Weights of a small GPT-style language model, trained from scratch on English Wikipedia.
Training: a variant of Adam for these matrices, 587M tokens.
Each number is 128 + 32 x the weight over the matrix's rms, rounded and kept within 0 to 255. Layers, rows and columns count from 0. Numbers have three digits each.

# o: layer 2 attention output (transposed), 512x512, rms 0.0332, rows 3-33,66-96, columns 384-447
# v: layer 2 attention value, 256x512, rms 0.0305, rows 3-33, columns 384-447
o66:081166114148121128147089121125157107170110114092109122138140158128141103090122093131139078151173109122132131136128111105172185144134177095109088150145100146093174141128140077092169088111122108
v3:136119154181152115149083140092134099104147111127160135119132141117064162085082199133073131163109063074143062090109150145160026116122160179134193177105139126132100093121164130111100079212053178
o3:047121157168097129157150089194102134138119120203142157123158134150122155060090057093159055159083126177070180119120120098120139149085101058063092151154105105091099173171105154110140168129153064
o67:109142133113140142121165169145113153127115160172122091183108108206140132159168128097131134095079134120145154133064123082155102136133140133099051096084117115098058102136123105138168171123166064
v4:084105154099083167129123109104181133084169097091137113136131090134108096141138144186162134166184138122112127150131153145152124160132139101128162191174173148110148131077104146108147067091131081
o4:143116093159207138157194124138150114130147225067126121090163087153115153106046116160173102218136137094175128107159084160165128133152154053118107131154081077137132095181169152142135080203136096
o68:118123099080100149108171094165060105097093121151148118150067106096159204161067177159070136117100169089141141139112082130176111105082146163137128053134235120120129142112082123096125112169131117
v5:110141066111130159128149164121127144157129140135160133147120090086186075114104174157174119146177205124123103212113147056166096149111156221121097207136137040141145195142160130128210069148242120
o5:164109051140133174126118159100095181128143149137081206127141137223081173175156154121083153165147138090113000149119107144111144118109150052128189139151115099115175080023170133116070150160059136
o69:166105103151119101112153056083122153124092108154103166096141143114154155153147093094084130121121098142143134115159088156108087155116146106113129129100160109080117138126113121114090129057122091
v6:121145134130187125151105085106111056102149111100086110103133106135071153191113148119129158091185101135136147097053064132054134191143141138097162134123157112152200201098143129159141110019154133
o6:159099093093097180179077131140199180178114175177143140141038180080154034175117146107148154096076167100122177166158154135109196117114154089109123076110175150167115139121157066149125209191075093
o70:088084148118077169088119121117099147111100147141167138127115120102140092132169105096095041116137190098104109135135178097143143171137122116113094137147115182183154066166159098128185129150104135
v7:091175188133144210131123121059175134116122154126092147139145135164140248148133174160163150157164114131151163112092154130128189147193160064108171145156129083137176131064127147043182090090205047
o7:127134098127192139189102135045143156150116131043169137077117061125141100176107143122084117012167166051255126145182031161166190073136181151130111076147153132116141185169104124144041109168068211
o71:083068084145123112110138107083174091112108129088091128086111128095158165144180133121092119144124165152133143071123078139143145121088156175092114068128157121159144151142156136107162115116127142
v8:222092133151140082125104114114178138115125111149100093173115153119104130143159144140117149104078146137114097131153087148185104108191117111050114104133162159109042177136070109133131172154133200
o8:092109120129122112093128113144116100132086140168081123165113144181195129095157153118108164093158146106064141080134143126101114107096097079131107074092117084194127136076135177096121112127194103
o72:121190126081081126131113189159088149160090108145086182117102054134098097126077119137096103098186120161132082186143159113092117154101106143155106177129076114104118105094125126158086140124077122
v9:075202127109119122115126109101135102157180111108205175156164087123142118105093193124062115070124090148145051124115143127084169195090206211201170132124063167027149117112151171139066174044136050
o9:130155105112203129180202034097104178171124139092117209010084131167089073151187041139110158129119108197141170119110076067142144120152126063124098255150111076059093176173147102116140195151122189
o73:142131166093117152134130110108144149156165153113119132144092160127138092128127144121154172154108131168164179119141095109113146128160053126135085099171109145093112168143085131172079138188140152
v10:153129131121087057128120140160134124115149126073107142149102085115185083166140121098132174163159214154103121161155146123223135102089105079107165147143120127154064148155094094161209165139150149
o10:099122104112113117105122128075173126133095138145049210198167084148100148177112155043105138139103152145146036197107184104143082091112119171098129135105073086113106122118177171080073120180120109
o74:112030074137121094118124091119135139142080140139130101086194099113143151172172086095138100131133060156100123134116098144079122160127155071174172200063167150114160138105137111105134072090085074
v11:195152130130140123143111139141172101116074191088200147106111104141098101158119102182136100194133047094154112128171133178139074107125134086153167101089140135186121094200095111148140181197142160
o11:104130121097108159086157145167107093177109146204075137123171115118183203103147140096108118125124169136114096123101168138105084147057154140052137131129072133135120106117139083099144069120221156
o75:164106069093154131098168168162111106171148070175127109141135118111159132104054126111107157110088096121113159125127137126094135101078119068138166086066158126072135135122148163153107118119148105
v12:107135097082134149143102138087142166114097197136125043223079161113072125125102132216121136179096142142062126155133110202156119112141101052143107163097103067101133121120136128145088130071166141
o12:106148077156201087107131089067191148163185159134085156187159098148131132161148119113056162089158144084140084077132094102133111132080122116078138156080124057144127117150116199150178092118180226
o76:131161137094161130095092136145140117111151156140120142104110153148096148121076142111112128162167114105147144132124144137112119118144145160090105137161164126150119119148122143149162137126144157
v13:119175048102093110139117139141112157138154155094125162140184173116063163156150213054086159138177102143079072146142151114104093145153074127203162168108092123104102114063159129083088171130150154
o13:077157055173190133142177164101133100137153070122119077144132127146164109176137080148086128070060128090094213101082189209127119144132144195076145105083158058131099111156136160117139054051196098
o77:110095113160169143093138178150097055160103148097136080130127192113118131122100102089133100120135106123151181135136117120170073120172160180063129130081093150085157114181152071133124081084126118
v14:108122077112169072152110143067109114206108051094114087054146081141155170137118117080118107158042159111087102076147090109069105159124145189122088108118139154095121127120093123142125120108147154
o14:146056127141086129105154185159168126130144186132127072159089103148206078185190097127068102084170133129060218074135112081118186141130157153145157152138198151074127088056102131119127120075132088
o78:127125143100122138152162109156105164115114138122119141139117137093079083107125084166110118110173098142179133136165141126096156126135083125097111142163160087076158115126113130073086154123147111
v15:116065110151140116157120178121050110148194139171117105121056212131051156059154117076182075171088190152092157219162102121127065162093120152119106110078111143185109145120089100079138091172049090
o15:135107097175196130098112173149136147122146159104095122150135165173185094101165108103086209164181158051178058109153143107089145152157125027153142153080124136097150091105144210156255121061127129
o79:119217162114108115135129084153072160092108127165120194046131157152174132156117112163114123081171116077191132142079168161084136119159104088150143187115137108135099125099138141183161161095103179
v16:135153109161084127148119139069200137105136097055132163143138055103093122054090150123107094132128179158143177133133182152074137121141138124172129196131000173132076166116109114180129122183171141
o16:103084044109127168117115149129144086113119114083124073121132124106132121150208171132100076128152080085139063155140176099194080120127154217148096072084163163108199092058127197102181145072133115
o80:134127098149141107135129097167099099151123165151168134105097190105145113120147117061118142136094086133138134131187124127109129097135142129148104105143117151100178139148113111118066156075102118
v17:137105117144152108123141128150118136195153151070197131081119142228177113126163051129112102105152119092184159137147144128107139183116102081057111065125185170104110171125104095128140116033083171
o17:152147130110095115034155078153136103102049177207134086144103111057136124140080111170154114147085050153102183101118131158126147146140123108171143181121123134168094083156100062139107195128158156
o81:128062098194124128103130128159046120184069081155184086164137114077088095126113101120134106156095111110084115160128130133121071146101137080120189168062127125133177091134135055141105123156121134
v18:067201063114091075136199144139095029161168138074090147100159106090142126116085164150176128149165166120135188108163051135168166149091122203082135109108153142069100253100067151125146151124152146
o18:155066092132092107100139117133158168144136139119145134170091117107156155162130092149124102004087133125091144135109161134124101177080130137163140073068174090148138103074141135143125119158098136
o82:152071134130150163115111110170105189126056096138109074135153109128109093147166069155159102091159119128121109131160193195105089124089148077123179172122135083159180117144110072085108097075062195
v19:124121121104145058124057141179121143117144097102133096113005149059102058115143064146156100205243108117134109196199134117069095115190090109125123143158118178111139123138090068133181233089139164
o19:084104157050136135103154138108144053140109110133081185167145162147121169078083103126053179195093150114156123168128231127161089101134147159150086121124070105193117126115119194117162124141123108
o83:136164130085080135108103126142111125154130097145168163144211125147135147081033136145061131126151113095132117120110161111142132107109082105130168165135123155150123081121095138137107125157110153
v20:104030179211139185165088107064111182145118115095128183091109070118137113202080116214126123175070168055147129088144172127094175060186120120120076065094123130146130112136123100164141135045211175
o20:154137097132180089175162206192166109068147196162128141203169172074113074046104186089171032118211051099163085168127059166168076069186060150114115027138156172161160133082111136030114162059157159
o84:149116121135089117147159132115131108134078188181145138125167142133095181166139124100067173097125136142122159104131095138132083118138140124110083134126123113133119138109141116129114192106069158
v21:108086168068108134120149158159126138154136164112166154068058133103106190100118137148166109101191152131193092202142164129108149197124145145115221126117176163094237237104079107078192142169139026
o21:075109118096157211111172124127127152166136119157134205065138115166189114079098085079044151124082122123057150118104149167071148117106141101102139178186150150099134135181150173181125112104122122
o85:137169102137146124062121127195151137147105070154109133118169148101086101086126159166093109192116127161105112159127132157133119131128100113123135123120122103150128096144136132147075169113160103
v22:084112061135155153159080117122129078113162166121176112099120125138093094087143112087094102184176170138102135123151123140121126124063116180092126118087129067147125168057125163079207126191099175
o22:155084099130171151144156083167171145187111167130096172085112099183087157138154048083111136090087143148137107123086111085110115128083147084211097177092062104072102124087126102132191127158106170
o86:127126140133149102103123129138146160152109109153123146116142148161150134175123120156167099145127109090139137118062142151109102136163142093179124105137158135114127132162098103138139111121110084
v23:103160135129086151151189161097133039101138172103075108099116137120070145117113095120151125128103238083120098059145131127130144143126150173127100159174176147122186127121191107065169109117138110
o23:072130139144092107169180178118152121174189113126108182160139096180192070080176134104136115147114143138109079102174152116116136130113154179126105067101158250062086096152068090121180101255045119
o87:063116097152129119118141091104123161115091154144148167160167147149185100076110138141058081153145191049128145131142121128113137176132159131112127086089179131130102136187073079076135130131121138
v24:100118124126163165116125116114135157153186102123115119122125087132128153074124133122093121107110067152193181162111145093078104093104138091148139170118140160118133120156143084082046156099055152
o24:099147185143058080118112128123119111118093176111117104152124136159127155098152049143123112115126095142161054115166114078122234153119120121111144155112141114099146132069111247157118158084170098
o88:094130145149124149163131150067159093123098139134142135126151131141117103132155125102104161092177148118139109102137163059112120175112176142092119141161122087091121139068140128176156092127132144
v25:147119200147094162136112191132153161177109129157136153160183146111131066155180109133171110130065127161168094170145128123103049203139173125053227107179099142150095193139112107151188189101080124
o25:185071129159240109049164097143164095103142154152110112137111092177155091120116088118037161048107067134130116025153102116137106088079156148183118185153149174149071071149084206095160044160131120
o89:135125064125151112111119103155075097114095099105112197167055149104115137157083199111107141148089124156106108140117143130113139106097100126136148128123171125116144142128123114104056163157159123
v26:152142126135120123105101151118167150148174114201063141177172105098153153171168200120153127097139157094094107100169121096114179120187186106103159166157125192091081074101127123118197127089143100
o26:139137114120137122164123130109139079116124118112102108128116126222184071141150087062000139094151184138134168109151097140174147080163153191185067078067145166159082140112101121136144101147076102
o90:122161080137091101158151173107151094144079102087098127148094086083067109108127118128133146136139107214148083157122153088175096167155076169098109135135090125120141151139082113152091106164075164
v27:126126120115114208125111109160073115070146118125147158125107147132002128204188076161078125113064120120123019113128156123146130124145141118110124149143179103183206099118199105112151131186120059
o27:060146158117101160187208123109113099208188099092198134114173140192103138069181126074139123140131174109162181178195092164144104106091175186141073104131211141122127141136090112168143099170134121
o91:112161112129115109127152142086170111125134083134093164152140163101194117047079166144145105137125134118140148145095120095162120156148096140180148083094128138084121106117055165166110131105096130
v28:111057217134104167145101161160035108157177131136168100108164104113115133062105179116061116169168116148134106111109145157099089153195095175154164193135051139121125132081118040183197051122128183
o28:039168103095132182125087228198182093191148118111085084149158148178174101143150159097255132141178131161058172108140100075086144165156180105164113112070135165135160124102082117116168127210138078
o92:070121108157083135117152141124154066109082123099122167163108163144149135121094088107098138117129100120188137153114066096156119077110134188078098106090177159101156190125115164074116149127116074
v29:158122130204105053098123141080187185089171108075077085151112182166137183115144142052119183109126159158134104142148107160094120118186105210131121087096107126068167141102173122086150107125134189
o29:076155117168197190110141194144141124108116128121176092147055125130080137150130148108150148172189103134150255123159162149090044162180121074139110109114180129115161129179144140122155215110145079
o93:089147130157087185166148156085102092139089181160141167114154183139093137129137118091018091110143178129128140127134140091142100173096127135099124122139120100130132126138113057136104187119116090
v30:169170134118133152103140116170105141139085142163047098151129175062130133169118150182171140119189157120129150105088151091169094081184112137117097063211152147133188050168166158150105124120141115
o30:092194117115135144185151107099111082207109131161153181130144148146074184112114108115152131200087105099143098185173105161103106099116138126092126155115195095160173175135120058145137165116108130
o94:092044095189124137117110107060135082157112104079164090131159189111147127082178106107114109132138124091110127148160075119173122122071199128111183148081097120107119157145130096138152087096172115
v31:081113129150096190113140153108108125073075154119186198097198215092120177109201181140204081105061124137071184129127088140070095161089130094151142114089096229143094127083124151123134161140134204
o31:168187155137064126152103098172113198076116098142129081075073097120152112064103182107035119152175114107115092133104123058158102143109103164157125104121142159086060142132143077124085157096135149
o95:136204200106160133131125097153086145097117131098124111120094099194078136033107156159140139153168126112142085126152134126145120134136174158140126171165169051151156170154171068127112142115161168
v32:210138084094122125102077122137099125105138123191144078151057120127157178143184135162095173127143135148182151130110109161102108061102096170105143196154219159082136196117094167099156175102107139
o32:081134158129047101083084074143108084095116136130163143089169076125172104119181083145077142095152142124154121170150114147181149144092139128136072084092093113148144164106151151155122158110113124
o96:058149150157129169120084163086184101097145148115121173119223123143115102150172088138106146115174117120120080190049193101123112218133121114085123180144063114146122129102176117180185118182100203
v33:115118151200106111173180140165111116117209088195090200127151131080077139102103106136134085100128152171151107124121160132109128074082170173107151152107107190133133086147095153073140065184106130
o33:104093160134198089139085147164128166155113207151114148171082138176134048146152134080232115062141152093093111107138155076105136169090117053142105138069138118123158162129123108113110140165136175